config.yaml
d_model: 256
vocab_size: 3412
positions: "learned"
bias: "all"
init: "trunc"
init_std_qkv: 0.0271
init_std_up: 0.0271
beta1: 0.95
beta2: 0.98
lr_head: 0.00545
grad_clip: 0.5
schedule: "wsd"
final_lr_fraction: 0.1
batch_tokens: 32768
dataset: "wikipedia_en"
Each number is 128 + 24 x the weight over its row's rms, rounded and kept within 0 to 255. Layers, rows and columns count from 0. Numbers have three digits each. The size before them is the row's rms in percent of the matrix's.

# q: layer 4 attention query, 128x256, rms 0.157, rows 0-52, columns 128-255
# k: layer 4 attention key, 128x256, rms 0.15, rows 0-51, columns 128-255
q0 119:119132094106132120144165156118119135145113132145117168148124172143131101103072141118133129095180111104169139121116122114127144111109120099154149144126111132113097134168115148151136137096124103136134181120124127137068161109083102111141133139128117109151119118119147115176120138124108136134102109128173095110166157124130124154185158164110111134103123124117114123141080074149105181098080
k0 121:123157130094102102110066130132113177076112084159143102131090106114156173154133116124110101141118116123112128127133153097101118142128133102083150118161163125135104086158162158142123170119138125192124107104132142128127128148148105095103116149096118147109135123141116109127085122128175101143117129121125129140104157113082142114101091114075130109159115126128146120124143128132138107141104
q1 110:143099108146137144122135133121139127161143109169137112156124135145138152144116112119087134125126148125114098100172130144160131134116103120106119156162138165102150113139103130134146153131118128117135132162079102134161153122168148157162109122140131059131131143151096130108118126118145079121161097136129151122153145117104132133154099111151164097157092100144138095119107139136116124163107
k1 112:095143176128100149138155111139086106084182160135132126157117150122129108141124128135174140171104148125129089128089112168128131096157155186098088128121108112109138124119115107115149151137118138083102125131124113106136115106140150131122117100100182118131134115142134150091096149137105131121150146108130132148151117128150122153148112142136115176097150111122157156107154167132101135112155
q2 099:081143126112117084116132117147100099130092149118071105144136132104094109123100134125128135165117148141140138145084136147132143125118141123126149167111142108108117112118135134138109115130154149119130140122169113115176143187098135121125151153155143139128106134104107151144097138099106134120165176102108143140120167146088172123138168127144114134095147097164143137152136116164124130093091
k2 107:097140167095155127137173114139101109085129112135154136112139088119164150123109128123109087134147114100156122103127117105140161094095124139113100113150114120138164130159129100109126136167151128152099149099093131131133169097155111113224107097100132119113124117123125133146158101117128099114088093150105113139099096178162121112186085137091133123144157114097124115134116126122123139171177
q3 116:091143113133156101147156108101131091111156106134089160161108129133124132151116149118122128137082166119089102143129117151104154177143156175137130152171157107093139147171134143106124109150092122147128117124150115133176142130121136126132128096120143115111103116118109126084155141116156146110128145151145124114140116194136118129101123090143151122138167124105106134102118079162113091154148
k3 117:126076112143158114106128175102141148140157172094089091090145160100159166067111171167159128129146125120148138177136157142104090127103075163113095104117106118065155135097144085107117109145156176155102168141148123139135108104106106129101143110088156135138111160132086120150106141070097122145154116109128103111143139137176114163129143143148122149136152110131107151145143161089158129091182
q4 119:133144145097130141131084120150147182093113126145092139130102109123152112160129165144143128117148107117153142087109084116151137131137125121123131135149127149103136076102121148153119160154140133155141114142117140109100159142126153148154094107114128155180089178106131134142168132149153159083078145084117110135156131154160118110071116164180104133141151076105121111141110129126120172123101
k4 118:113084131098102120119137165139134140139128117094142090103134127127142145132107176091085146133111126100094138102144162118123102132150108122120118183124160116155105122127141139177152135147125114149167109105084148156111110148137139091109149142114126136086161111153083116170107158123130128129107127138144108167107177118130139129126105135103110137124118195122111155133110130107145115115113
q5 102:163090106130093122111168119147130103135192132160166083133109143132109114135118089124138121114139098139095117145062098148090104156139161120150144130127137102134110088122134152154151128117108106088129112178119111097112151078101152120126131067126120105109106121133149148087095109140143125134135156114132127118134086147133111117183109178110141149090138131149161149152127128130152105148145
k5 103:105104092105113101145105108144106125127100155106095158157114139128132136139102086116138136098162145149167117105107104159162157117146122106120106142078108100098109147132106106080151134123122122116143094127176132124138152126133151163098113158155083145141136109139151123097119165100114121131128108112110118155130143126089131135155155134132135167119120104091148119114141086109114169085095
q6 112:101071099129139112101100110090150127106067148176112153133126124082141158166131177102154141117161111120166147117102117096129104161097135111182156150151135112123096134115113132099119072105079124143135103107142172112127163118126120125132157085083111112135143127098117126151094162091108134165148096160133147122130140129161101146161139126152139140148126177101152120144110148107161116086145
k6 116:098167172105080109144131152123139168105150112152114104145125099158110123090127153091132152129104136135130124132150137086115152072136092104071095102125123168144107157133149135125135156147137115141134134116143129140148093092139131116092118115098157127145105141161146134154181115137110075119085121106142105114131133118137094099116146141143126173109148097133122089120142089147083171122102
q7 115:120111116116148118148092164141133158145110141125130106171153114137087159122125146170131111101113098115105105122104109126125156151124108117167128142150167141126124150159138118146169102096107112163082152097142155127148129124148108119082140155147135108121133102131178111136119163116175112171113152139153142179134153158129109138123111131152140155138084120113080142157142112153114064101118
k7 111:104129122092110088156113116129138153066119104147154095121149130116133097132115134101131113135106132137139126137120151099132131123140174155088118135106128128140126129105112158147134142081181131158130092139117107104115169101070147082153152105144112147141121147139106115157119071143105152152104143127136117114075140111126172145124141121135170149112111122119075141095136100160148185125119
q8 111:103156105167094129124088151140146094130136114151172093125112130140091123071147119130112109112132153140118121208154134147160144118100148103152131096117150124120125108097164123164152143143123121145123149149090130126088089085090172152155115179122081141149172116155155174141133102104178163105130138101125117142140104117155123124119155099111135148111119127107108146124127123097133133143163
k8 107:126172142155105140150192054104113146138131140122123103095129152080119112152090128111100098125133105122151165139132110122138103163147149160139083201117119137141127129145165148090148155148142118152101120135126176130145152110134075104108129104127116158146127141128100129078143125163142124126157135175155161106111138138098138118145131118155117089121143115129137148111152112150107130103127
q9 111:136141108129112089125133134132127128123147116143137098110125190125104161110138160150139110119168055135118152136124115142140133124129112129150129118136145104157119101099148156130160145106147137124132088154172109129127132111132184143123131106128137135143128179063104178117132131129170120127059138123107140146158088134068127140115116109127174100129177058129128145167147122134135182146138
k9 120:124126121084120184102143113122161180153102153124125124116172114090125110165141130123117121095120143112119138116113126113138126167129109096142137134107152124111114103102102102148166127135060076160091140114156158127158124115120128120087108082103109099102110082165110089120146120131129099101146130133156086121123143136159090146132170140080123148127119141146123117140144083123128118110126
q10 110:126121186100111130119123115125135095060165084128082135129142086114133126106120128173182124106099135132106085155103114173129142152134100158158090136135145138118110102136081127131118118108073118090132114144126129128166132136136135097116180119123150112132113129127109155106147139122102077115184125116163134125158130127154113157151108140130125128161098156183148106096091137165106107124093
k10 110:111107099137166149107115159120092126097146141207131119123107130172149164146146115118096106121138172132112142118147140143142115145093113093117108128160106117128128133157120093075140133132153175135138128141114113144137097069126099089137079126152148089093137092122129138122102115149130151122151145137161145150100153097092131142165137092132131163123137125057130112125155145117171149146153
q11 108:142144145112117140084119125138098084117124108088152115115133097129158113130123154156103117128109158124107139118184144121131102119113133138101160132159131113159083106121144120135168155084158100097107075164089117160139145141124133135131110159104125146136169202187134113170161110126109157105146108121122143126135159116163075147141115116137122152172129117078120134160109101112114143152079
k11 108:146155147143134141138123100137132088176164152168103120129101130125111113148122086122141125100091131084148095114095075171154138132158098121137148133117128114091129121148170132131108129176129154108118138114125140096167132151100138149159129161172102141158123128140125170081168127102113126127146164081111149116109081138118112087118146137161144155126150189127133126073105129135126127131132
q12 105:107117165171126127125138118138134128099125098128106115083121125135131091102101111174166130163121134110132098092141084132151133125143136125155151161150114129143089170111112084131080181133129141121171093105144116136158132158162097141181135142114143148130085141187147115172102164123150128099122140152133124123147127092153190158101135153159162137166145148105140147115098165168173132124140
k12 110:137131109079136129120140145138151101107143155104135158152114098112133163138175092118109095158109126122153140144135102146128155153100119174094107131143109140080114114101117093127112131152157159133138114155122116125159104147117133166099168123132156091096127122133134120106127140105120090078127144131096124166150171150155105142080095093159107154148080102167093126090140131111130122177092
q13 109:146122140137103121137120126186137136123126118169134090118113149079110163144114076149110138111138152138167129141178110143152150148118122137132160149121112117148144104146093120151118147093109148168136144116086107123169141133157134150068145117159107111093127124130136158139146138116081093146162072181145152098135100091129112122093123154125139067136082102128129103149085132157117152128143
k13 112:094162093113079137152152089115106147158150147128103149094118099107176076173105120114107135153137121095127142091119154119066100089112134116134140130149121097100145126160125160139158146153128159070134152193121144123138108114149089117176102126123123174126113114136117101132116104155159153114148115125140118153145138149116131185128137118099117130128141111168180126137139142079084138155120
q14 104:097145102085104123095124088123135131103099107126159153136145147140102137161128105168095103119085114175164208188119165145151155172091142096131147098124145106124088115116124132117107138131123078092126161076132130088163129131101117136147135159171155136129149181158138105115117120147133147130161126110101106113102116149155145133140118145138138160138108132127107104117140108132139105142138
k14 105:160124161175135093181141153120167113125115137144149139161136178127138116116113119063125136110111132151116113079149076119130145073096097151104158120133137111127155147156133106144110152134170113135146095143129137112117138101159140107132132156128123100133134139107120119120091114145048088135130115111138141100098135146132096124104154142142123151117106146135129090091088108118107094124121
q15 113:133122160146138106132210145103138106113124173125085153120150140105138157124082092081134127141107143124136112107103153145073189115113122116150111116154136128089131130130131100150190117119085106146122145113129153163110163131151152125142131138105169102093113112141156104129103142143142156133129130129128106132169167165114139119159112088127066120130157147127162153132140142114122103165129
k15 108:107081113117154144123127138086114165150131146104095147146077146136121168088152102146136116140164110130145113170108093132152125157078140136158099113167174142124145166158082136148080162096133117077152087122135117111149107136112105120097113165115116140170148116113110162139085122089116122158170131108174134107128146119119125127140114169164141188100142111122097102155182095111117128123108
q16 105:092144149057124142111113125146175155114127086170127100138144125102106098124123122109146128122132099124083141149094118136134113157113158152121120094129088133154138143097116164107130114072142143145143107118161105122090133119101134138138149101112113143146110153113131112119118077144092108183116095147145130158156109120093149130141121150127158150151089110127145160090144094144113130146119
k16 111:156128093155102124101157147141114156120104131128146155146180129104153138124130124103127157149151117164126124138146139108104116083073152116129096131151157113147113153157120147092133092100116140159147125107173131118192100121158125066157145115143086140139121129176124137154129124115182138120124115148136139103124170108120140078102142153103097133105173161123141088151123142133094119101165
q17 127:146142121152152123106121128139157109158127122138119147127087141133156149148107153130159144137118102107111159108135159142111167158082127120114129106114122149091112155128137122115092109160116115104092138112135116070133120138159085132117124154122127143112074129117131128123098129119136136168138164150119137148167167100148166089133163160119118176148139136154109130097149098110122106139176
k17 116:114128148142162131103143134102125140128082118109138125152162121123141123102203121129142093167116143121123125131148108155123117102134106165111137073147113119148155096140122064134082130104135134130140136106147126131127125160095162105169164134110133128142166188162135125134137155112152104103122118123107104101113133143136152082123110112151133147139117188076106144140087163109096125122105
q18 104:159135097115125149109140144164156128162149105123123179099092107123147108145107130112153112126122124124099153101133141117148105106140094117150140123123110100175134135177154161125105119161101148155120124106106143093141065119159128105124146102104108128106137115133126113157130117140119142087114134138162134133123118157154106146077077116141133108111131078075149150120118150097099129147199
k18 108:134151118120149127113142125132119124105084103154176142152122139115154108108145152125121119130137116120120124164148142139142139134165169142100139195151153148077122148087084107122161133146150142112168122147119105180135114154108120181098138149156125148160139154163132128114099154133154106098112118165103119159126108114099147107128134155136135102137091150157168097161108111164144132142107
q19 104:106110134097146140124148102137105152127100125171104114104140117117170103150129196104147131145115140124146112124151145142145153148115145131133112120133134136144122144138174101143144106118089171139157133127157087101146123127098111119133142099118149133156136139101134130137089146115110126121111118106114147172167082094089148169103127137119064141118143126148118088103068107127101106136128
k19 114:119111079131097086114173121131156155123176143104177150161156146075155137116191103132140102125142120178155094102118144114122135106126108119127122126120160129086154143127085147133123147099138125151113121133117127097137115126168139121102086170081150156113108086157131119123153139111149129165153127161153127114111125133153128145162146099150148103116129098173140144169174123130121148121174
q20 115:142118164170121126118090139118129101148170157124131152117106100086104111127174105150101112141145137143131147134127114129167123171121112153104111083156098110127142098162115120119127124109150159092111129169071104156140152124151163119142168167162158163100120112118123068124106121152145114133135143092103149134117138100126125145158117127126108137147133142118066137089122088098168107104101
k20 113:150098111079141080143162077161151146122145147153111126121132105173121156154122116152147115113125123071094143146108119132109154115134144102110127145079165112145134158119113131152120141103146112143102113130120156133158161140150110141121082176121109104099147126174114185116100150150131162096127101134110100125119131165136131137188169155094121167122151140133159187121142160135131141107129
q21 111:120127130110105122157101120144106114123145148112125102124125129150147091091079135143112101129129160117075143123117104178126143128145094116141096127157127151133090136122169113136105049109094095128075128068147125116156189120158155181146149125150101127147176151138078162120167130153087091146138131136135119136087114111112156136135144115101127147158125171134103093137151117179132137104149
k21 110:151135149144138166130098161133150130130134093118133135130143116090103141136178134093122113150121117123168126111122113111131109107061104144061143129111167100129115113154139111139123141146166095118108156169137119113084128080119120127175070125133131111130097106124182098126146147141152148102126096102121139136170107093166118134144139130146123107154129092121131117137142134111150131145126
q22 108:111172141108124130155091096109124120182130072137146136113180110164142136112144110118130173141115133143161187145145147132115125135164125098104089125143145097149164137115130171143097159100108176143116127101124094143115136131145080135102136170129137145103111140127121164087123129114078119162162136168112100137160128109106131135146142144133095183131158146133117128147143115125157118125134
k22 106:151067122114116091114143147138157157123124143162123120122105105104133137141096127116099124140118131144107050133153117124107115130134118142162171099097119120118123131130069092134072093095155145096142145140149122108146129103139123128116125126118091138170137122111125087201110150131133114108131126135167151192088089120169112134091116111112121107133154101133139138119164155155056143157129
q23 103:107127112134162116132110125126177112129127105116193117105071142128156102104097181123118141157110153091142115092115127142131110131136113155158161154163162143095141146121108116141084092137102125076112106141149117131139120114139138090149123139083113122126128142135092168120118142175127121119128156117133117159126137155105145130097145108149162133154140149125120109118096096112118097138123
k23 105:127125160145092151098133136094131110118135136112080105147139149149095129145156110141154133127138163141169099131140088098118114125124081156102147128127094143150103154120137084096108145127166105175151140147146110157132125137120132153112154121148154147116159120100158115153120161092136123127113076106126168111193139145169163107127147151161132112116117170124127156118100180079155183173140
q24 106:099131124126129131141102130126151127115127066125117109140127133121153113060145150170117080142052138117129161107166136122158141100150112123111128169130117134154140121116134118139127127157146137114158114148117116138043119099120119118140109136132176122143149140147087123168137174132142150171128116153138109132103144127159132075120101122109154079120133110113164129121144154173158122121150
k24 111:111109171160126155102126100120125129098126215114163127110148120106107123176161096117085159104136089140106164079114156173130124115106140150134134098121141092090116140102127104122090125154103156137135126162079187149157114125128129133124136120155154110111126122113136114093126123128111129106155136115105161133141104145103161154119134118179101155146112169169104101162153126162161144117091
q25 108:112128080143142124134084111074136166132088129140169109148142111148099129112158096102102124140141152156118127142144131093140151149139120110155131088149131157070118123117099124077106177090104132128142184080152145089164168134119102065100132091126123127088110122106147121174138191106147105120117138142119122100126125097140097103138153172157145108108121111139088153173118109128100121151145
k25 111:101115112112129113091151177106157138105115123147127167154134140115093134141088179128128098096084103078121144130135133167083124074094107144107094121157085118115148129162133151134108111153146115171142136105156111151116095101116116112087146135139135150143141129117101108130142116134096137130105114114133148130088141136114180145051117095095104131134142144159129134106152152136120115121095
q26 109:166127095090096104129129083128130168114124111129105110108147126151140131115146114105131124130113143151107158121151143114139182119160129068065132158158156083155150147119157195184059133120152143083119091110102130116120155164120126136156138129121133115081152153176125153148123108138160111163109160142165152176142133111150142130102107133129151155104141141127157117113154155150100112097062
k26 115:095126112131103100094096162160105098100115109124159181137132075136145082122127108132117109136125157085124093100132114177112122139119105161126160135114151135154140120130157090124160126116127104120126156162108083145109134100145159093146123118124110119126137116104098134091144130091109133104152086113131109083049114111116085137079105119160090124117104123102114078149110117123146165154121
q27 114:142135083127132139131131163147126130130141127127148175098131068129105092107125130058120158138111117124094100137154089127155143171134128154171138117088143119145204089098162155181134161138108169135117137141119124155069113114200137127103132141101147141127140136148072145122133099151143114145135128134157124140125106138159153174119129150138103113103116114149137096168143161128135108117115
k27 115:130081134159085122163133158118118114105162061094106122149151155140139101127143121182143083084149159104140132115147136166112139127143168105105146140122149136149150180134144099138145131125139164107175147147127101108139137179095154175135126104128145147132136157109155105096079121127095143119123119137111120101126110144112141092161138093125123106114115113145081116132111140114116109170191
q28 132:150114094126128130134120142118137135120084111120151131128165157164110109137091169108121095125154139088154111153130114102190104127157158099136130096064114154144130136098145171110127113126158144096142118115097138141123127097132115134120088140103064150138156134132183112122103157149106123115106139117137151084115061088116148112062112162151170116115107088129107148157132118119116114131150
k28 125:110157110133124161169078118165138120150151121112194128121128067109111089130161113126095145127167070163130111117094123115098105130129120113093106132136096187115131117113113150128112138156140133159106136108179126141149124129099137114108157109123103146117149123135120124194163147129139178154112151118132129101099132172083151132133169116091158072152090102154128163091108137112138125144123
q29 111:087140136157140162112144121123144105152139119098107117116111133155145090109093106113096122091136137143118133063102097132147132119098166087130124087158108107108092085130140121141131145194139113115111121095127095153173177121108175139090154141106110092136117112112138101155093173151145146116179155091150093119097091162088142117119108097135126150109157080109132128119146140158136140141148
k29 115:149095136050122148143131102129129143130159160140155105155135102156141147114109147138160111148156077135113187111119138117122091148097132157156104159114141111103099121132126125101092122119152111106169093141134170105133111120131149103106112166142112127128133113106133116146152149124137152123124095140088128123144150111134103131138126126098134121158147134128119177120069079111166103068122
q30 114:142163127128176098099170160142131126097125129074135141110131149146128125123107133133130146086098108161160134125091126154102134098087105122166087173102141098122111124119112107144144107164102106113094174149119146111154129148166149150071131105122126124120143122106181129126137165127166148128195119122122080170152119128114093140158112123104161152103145111161096133105151111100141091148150
k30 117:093092105097143125142128155145162138149117171185063167150132153148165137121147142110137111164154063113095134121098105114160153158152121147062109108135162124091109128116164125114153111104129130129084095108098114129119107123095113100151112124125117131118113107128104165144133105121124116128077131166167150144149179134138117104144125166120116123120127166123129128121145102154147114093094
q31 109:149121118118102141149147074145062124156125130135121103108147114166128131120101105115108108161146167108096098109112102110131157130155133128106102135110135097155128158125130156158112113165128131152168123114126102159148102103123117129133100119165146178056125070123138114093124111118162114102129114137126135100114143087146149152122067111094061132090127135133126139145140112155102162090162
k31 105:113101082120123130166130156123128177135134109154136116152116087097149089146114117128127119129140106119162126114131159089155098120148149133166128121125122118090126090111156136124165132091110194118119093200146130102132156100159157144110140142118109088139122153115130142152136105113135107113168182131155118127157081202116115134109124064120138095117134098120127086117142135116124102154131
q32 115:129100107122137127119114146167134163112094104152146077145135114144114106124118117141096089136075127118133137127109140095138141128134135078120094163087135106127136157122167136119149124118118144133144103138102149153075115164142064064083150094180156114157130165168145128123114144150138129099097086094115083087116124135194119118121115115113126091055106127110109102136149163131101143151114
k32 117:173126111145135131193074129104063105133116105142104153117094149098115132123124164121124172112131122134130150115130114191145143122155143192153133159137123124102170103079154111131143161127141133128099102135095157145132127139164182170141124097135116143106121105113113114100154101115109133131118117115138165102125143073103077125133124104107095105111105107141151114147171125134125128108143
q33 106:159102119117118163127107128141085125137131135115163103116118120104114161164117124116094068115161135158154125111133111168131092110139109112117191115104140113087148081176156144142158138155127135134089163158138135150089162150113112099145092176136107109106138152127139152132094155148111147095066141105129133090115118141110169139146140150099133118126151080131125133129111130123085093129132
k33 105:158132120133142101168089133114136095153147146121163148114120121102120079113119160161102144117122130098115152112148158089113149116126122141098130082122117183138112193089111137115147106122121115144110137100118162086148137106099095118097111143109101140078097138097098132133119122109113131195103109108165114126129117115120143104126130109094117097122116147147108136117134093093117130093092
q34 111:171148108147124098108142112129112120094119119131086144118074121093141127124090157144142155110128132146106121088096172145126094141184173137156116139142117159100097109107134128166155141151132110152114168136070121137203127117116122134112136110156120091094090141107153139122135157154166118051134120137088118155132146141139102120134121131153152150139132107127141095106149110176092126110146
k34 112:112137135152165165147093178130127113110163133142091138152128197139138145169146175150108112145124122100149122152117107108143113126114128136130147150131109164130114089113110127104156142148106187212119108154146146157100103122121157134132157062131161105156146119119126109127145075105140151158113110121118122156141125142120120183106128124103143111122098138131122142142145148090163141149131
q35 114:115099177132102127124130118154102142112153099109125110116158116091134098122156144111097159095106133138130102140114136115141112169174130157175144092136110116149136160136137118113150115156103127105200111150121091165130128115172126142114122093170125126107143112095105128105146120115102151103167137145142111090123096157169116124141066073122130097090106136164112162178171157118120151180150
k35 112:104117109111156148121124121103117133109096122166128097145153139146105139161118095181166111080137150129119163089137113143105116124131161169187165144147126124143135135117097139107110147116105170124097137191139089130141098099140143115102143130123139122130097121104144121126141163089124129149144125104152122151112150128089132142126143104179134181134157126146134126111114129146138151121123
q36 105:096147104124130101122108138079121163160125140042101135124161126124185140115150120099119119156101127128141164144164134089107135151131141124112130128118159111121130122151148156146056101124161132106150132132129116122133142172132140156136122154091137149145101122148074141150127091134140145139178105137141081131128157136146147119131103120164119120133123109136138114134121129125072135118090
k36 111:140134169118117156149162155171123132103138093170133145140131140140140110135128090160082131139120133114159107095118107151129130098094174147130126102173120121137194163079114105147178166127107149138125133145172077130099132133138170121104150157152176115134138115118128092122088155123063095110110114116110139122121175126135177132098142152137135179127110132135152144136118165140177082140137
q37 120:108154105095136115125142108160102108158122181128102119125117158167094152163113121170172097121143117122117104127114117093133138139124118139176105152100118105128129155116125132141125137105096082123118106155130114106123159119115110113127113122127140115132136119082124126125104138129138107144104129123112085149122141137082156115152129143160110182144174131149176129123102138086133091130113
k37 115:151085090109136155136120146118168102103119106154103179152125098129149148135116145149111164111130110111133160127083120115104126150076111100156159131147158134107119111161141123146134130106139188128128154102189123158129169149113123130126134142130103130146119105111141105137097096139112115148094122112147131158132149115123092178130119121118163086122136133125108137121161083165129155112122
q38 110:139109105103144103090155146159161122096149098174107094144121121145141178112094181131118132121122104097097122124104152157132125149123124136159101128138183122122096111121104128099135120139141107125117155145114142199145143135106095138150165179142163150112125101123128044142129102170138105101111119124089114138167178153168118080065129129134118127117116137141140144130151134096169120140125
k38 106:122141142128138087127136126120111122128125123120069166126124164147128100130154102106151107133145165120178134162163110101167150109124159164128120119115080110110161115140095098120119102097117120152129119097107093093120138117141121136124126081145156127156115144204141161108152120090124131137103104108131131171078145134112128144152094110118150131126123163138094126141138151171112135105132
q39 105:123153119119114183111089149137103095126150123177117145158113129108170113159121121163162111082173094098117113123115135145141130195126122100103110121133112111085099101144105141135106134110092125103114114148105165165137143144151142110097131099104160173137115110103147126123145153115161098113101108142123103157117130138065107133140141137143101120081105111154132100155141140134087093156151
k39 105:140102161118149144154158096163126162126133117093140150116070114083109129109138128139144090158106143141152138099118107111098113094107105156142088142158133141134159112137147145149154106132142087147123141128122122147096137129104111129133109139131079119117144109094122125163096075170101132108135129132139106147150131099168131123123102167124147150112146099113082160139135158123163167100146
q40 108:100135114073113126110095096143117158125083156120105124114112052108126133144160113178115117117115134132133119108081143109180141122086150126110135110127089100103124107151110143148101125099108113100137137068087133110144154133107099132124118160111108135143108121118168124120103149143155133130124168137102083089163152141087114154122164106140157106098113177106115097101176105063146148098143
k40 107:151105097098140133169150112119139128139121146089173117123116133119146123142129103078141130153136091122114172122140087100140160132126122135110140112157182152185159153141170085167116148146172149154135166151119142108122112122135139073167121113148121134155117115136129135127150151131118138141106075157115155140117110115163139095131105169131110136135116096150179151135088156144101113086142
q41 105:137163137113113117091137094106135135164109127147120132121137131142117130104173107117168147133096100135122179109109155147121123112103136116116158127117112126066122155163098113126127098157121139120103104090130129121135140146111176088157099186125147134080134150115120165138161124163140111104139091162131147121106147117102141108102135136144130137134161126165099173091172134037138132085135
k41 110:103119138163131151119114128154123154144104144142115160078077134099118106118113133185117127163138136127125109142144085107128138156070105124129147105139140150147135148124163115129100113130151109105145164159129131147124153115121101138145138160127159154144153146082158135132123167131123155103095149094131109139129112150132162150147162132095148086139132155123139131125130118175110120146065
q42 116:135127172134139127129148127073066089083155125123139089121113182112150032142146134145159141084108131149121109102071131153112156096136162137142098139177093142119152163074116155124133127126143106120115110101122138125151120182134137135178115115144154128132103107134111110109121108150145127149152077118100130106146118162134120154138143115135111111154173091166136158173124146117121149139142
k42 103:083073112140148164149150145175127115149125121113096113126152125131133153102073132117098088138127128123105098106090126178129127156093112140109100128133130102140135097129115079108128141133123184158128152112139096105177127117091105124096142126134124104130131149095139127115100121136142112127113139134154089131085071105091130167149117155140138142110058121122125084132152114124162090111156
q43 108:139102084129116166135122131130112108160141134144124112081139108149141134097116078139109160127095156083149141129155132136099114095126093155100098159105122102124128153125105119115129156175117099084153139131117133156136126145100119137157129090168123142147178159123144116127172136100150131137171145093108141078101136157113121135113103067142135152159120157160114110100128146124155130104127
k43 110:108139155138190168092122113128126111117118128123124127140101125151102128175123143127177144126140103141139153123162104164150121123186127115127187160185109143100075120105153164110143104146165143148083105138132144122091106124168120122125134143127145101124155129129144122123121141147066115074112124124141104149163113115147094145079155164143118157137157129075110117097101120118123123143113
q44 112:136145136167125164112127154160105153134140141135142088126090071172165092165100113127109113117136134100173129116148103141150131127108113137140148124144131121137148157066103108180156145131142195121149140096109112167097074168135124138120136113125103121126098151132106126118175146154139157132130117109132128078143086114142130157126145104087145098096106071154101129121136164115101121171116
k44 115:104152130134109131134094093150088087118158134099102163109132168099127143082123132087147110138106135093127178117142118122148077141190155130153147117115131057193108117125154128138116095118144110123121141142157121141164095084152129112120083091133130152089145134132166082147115127109164111147120145137153127163135111148124109127125063102148137097144137119159148140133067108153119140083149
q45 115:143155152112109092101113138126103074153138080082131141120165141153159148123116134112103126103094107133099100102087079142131165138154132164123108165112143095138154135107121108100144128174137159123136171125141120190146137139142163153099127114171165129139117126126117109144129134093125145177163154139122119164082128108129165156117118101124148077147101149128113095086110133131181069140162
k45 114:128129130156147157117173150149184116103126110134086114133108181119116108143131143155149086163150162132108134119175121170118083113167065126119111090146124123131110078121124184104108084110127127114070111094116125103121154110153096107156182110141131103111111101138140114085141114126143156087148138117108153113121106119129093127159081107171129165127131122134110130125107146156130120148132
q46 107:092111114138133121127136108147157149110125117154109149088153098117159140075115143128130108153109090152128112096096166105124141120138140112134119113079103088150127131192154105092103152109126145187125138134100116098138153090157112101099172117148123109148132094175114131168080128166120113162097156139108115182112111154147151152173121154124131134101141137164097099145139132157156141092135
k46 107:167145150068153115137094168154083133090151085146154132169195112190127130112111090120129104160148159138119117147139095167090130197072125135114154154147130125117167116109127126128095130141178128104126121095151142157132134155108072096143110150108121123129119138115157138115120097121153106158155152180108119106128122084132110112100100108115115111165160109130133127116137147115093140148141
q47 110:124151129171156143168119143119040134120139129119127083169135109122156112142139171171131170139114148132117159133134155168100138118154117161134097142142130124120146123128107147114203127124067126139110124167103088122112122123107130114185098136092131112141161132153112088087167131120146125095146169131134137103128140151145106142116151118153169110108128153114107152132139136150112130120178
k47 113:131143159130119123139193113177180114113173129123101121117100174120109160052129081118131106158140134126147127140077123109099130159109138147110106121117125091149147144082128104117136098120125174142134160126126131134103130096122113116099132090152129139114096142154136144120133048113123109120167204148125123149132119106135131145160068154162127100116125105143138149124142141125121132141103
q48 109:131104156135117117146086158128108119115135151133108124108104121118107133121122144191149168136139106119137142118157127145093144114128097100176127159117169094125130138124172127128111151122143188101104139131127133081140154143125164155123166108122122151134174080099141118140146121130131123139124143172090112094150039126148118122139137088096129099159114122136140137140115149129116134135145
k48 112:125127107082168135130102108085159085136131103123124135131092128102136134165138092106115120085131157160109126143121100164139112144103147130134067139139108148118143104142103111124166118111092092119090168126122153138145149111141156100131124068115157139128142142123125130147107125154114097109123104108129129175144144103133124103130128193143125153146153135112173138154115133107143134157133
q49 119:107147109116151134114163156127133115132123141125089182127110170101129128116088136123144148139145129114098102113110134122101129140123116165135084132159070183082117149152121067093127080119158146145099132105098088135145113115129077124143124148119096128188109141142095118138129135127118173138156149124121136123115142169115143151120109110146133096136144110136111108152165156123191128133149
k49 119:108081129155156100076143114125149129128112112109105086132138121114121144101144141118150151165130126139126135140060117175120106117123156130116121139113108119130127111123087162096104133138138135141111155111123146161138133101106102123139135097135217137115095127124128157104106147075162118126132145178147115180115169158146090131125171172146135111178108131099101164086104091087118106132154
q50 107:151131145083106088130144165106120142107148102179119109129130128076127112155125140133117139102183153163118113163155064133165132128180106104135125152106129096138124102101120078099138165156084093142124130155095107120090123137137126138150155152150145134189123116146178175098123117082142116123138137161149111129156129078113070148136179135184126119111150124159149127150145130149137140070113
k50 103:091133103162110117139104157153119107106097135115104140116157133171110185144124093130128128133102115129137091125095127134107138143124120156122110089158161127109117138172107192163152121107193150124088109125124165119120158144146127116102120066158149080118155119126098113158123157175133130095148126150119068110119168148093114125114075118104136149154117181103107118103126135128123102156131
q51 116:138138105105118112119151141130114104130127115127161144130123139139102110144108121128131062119173127100124133110133124119135145143170164137144143121134122130132175119130103136121132134139158144121128157140116153123157087113112125128119115131126109144084107167095138127146073121115099134117103132119149159089101099104134139124121112123149117103131178090123116133191129142120120129152144
k51 112:104095141157135118164131095148131126129134107119126090107143097080158105118118128139110152104117090145096136163150092132130083117112117137170130130123083162110094141109135121153122102090157141165104107117124139125129132172126116122140178142101125118121144109131124176118082111143150144157124105124111106149133118159111127130131149140149145165144101124147164107081132120108134085110121
q52 109:164163135151114160133103106132139119144138095121140119158144151163117178116140135142134172107109131120131116118142122216119146146132118145145161166099136196160122164127096152143119150103148096049152099106075129159109114142087150133141123126087135126138137163167142152132146137189123096169095135125116160123144090109113114140107131135173132138135101137090147140149092127124145158139076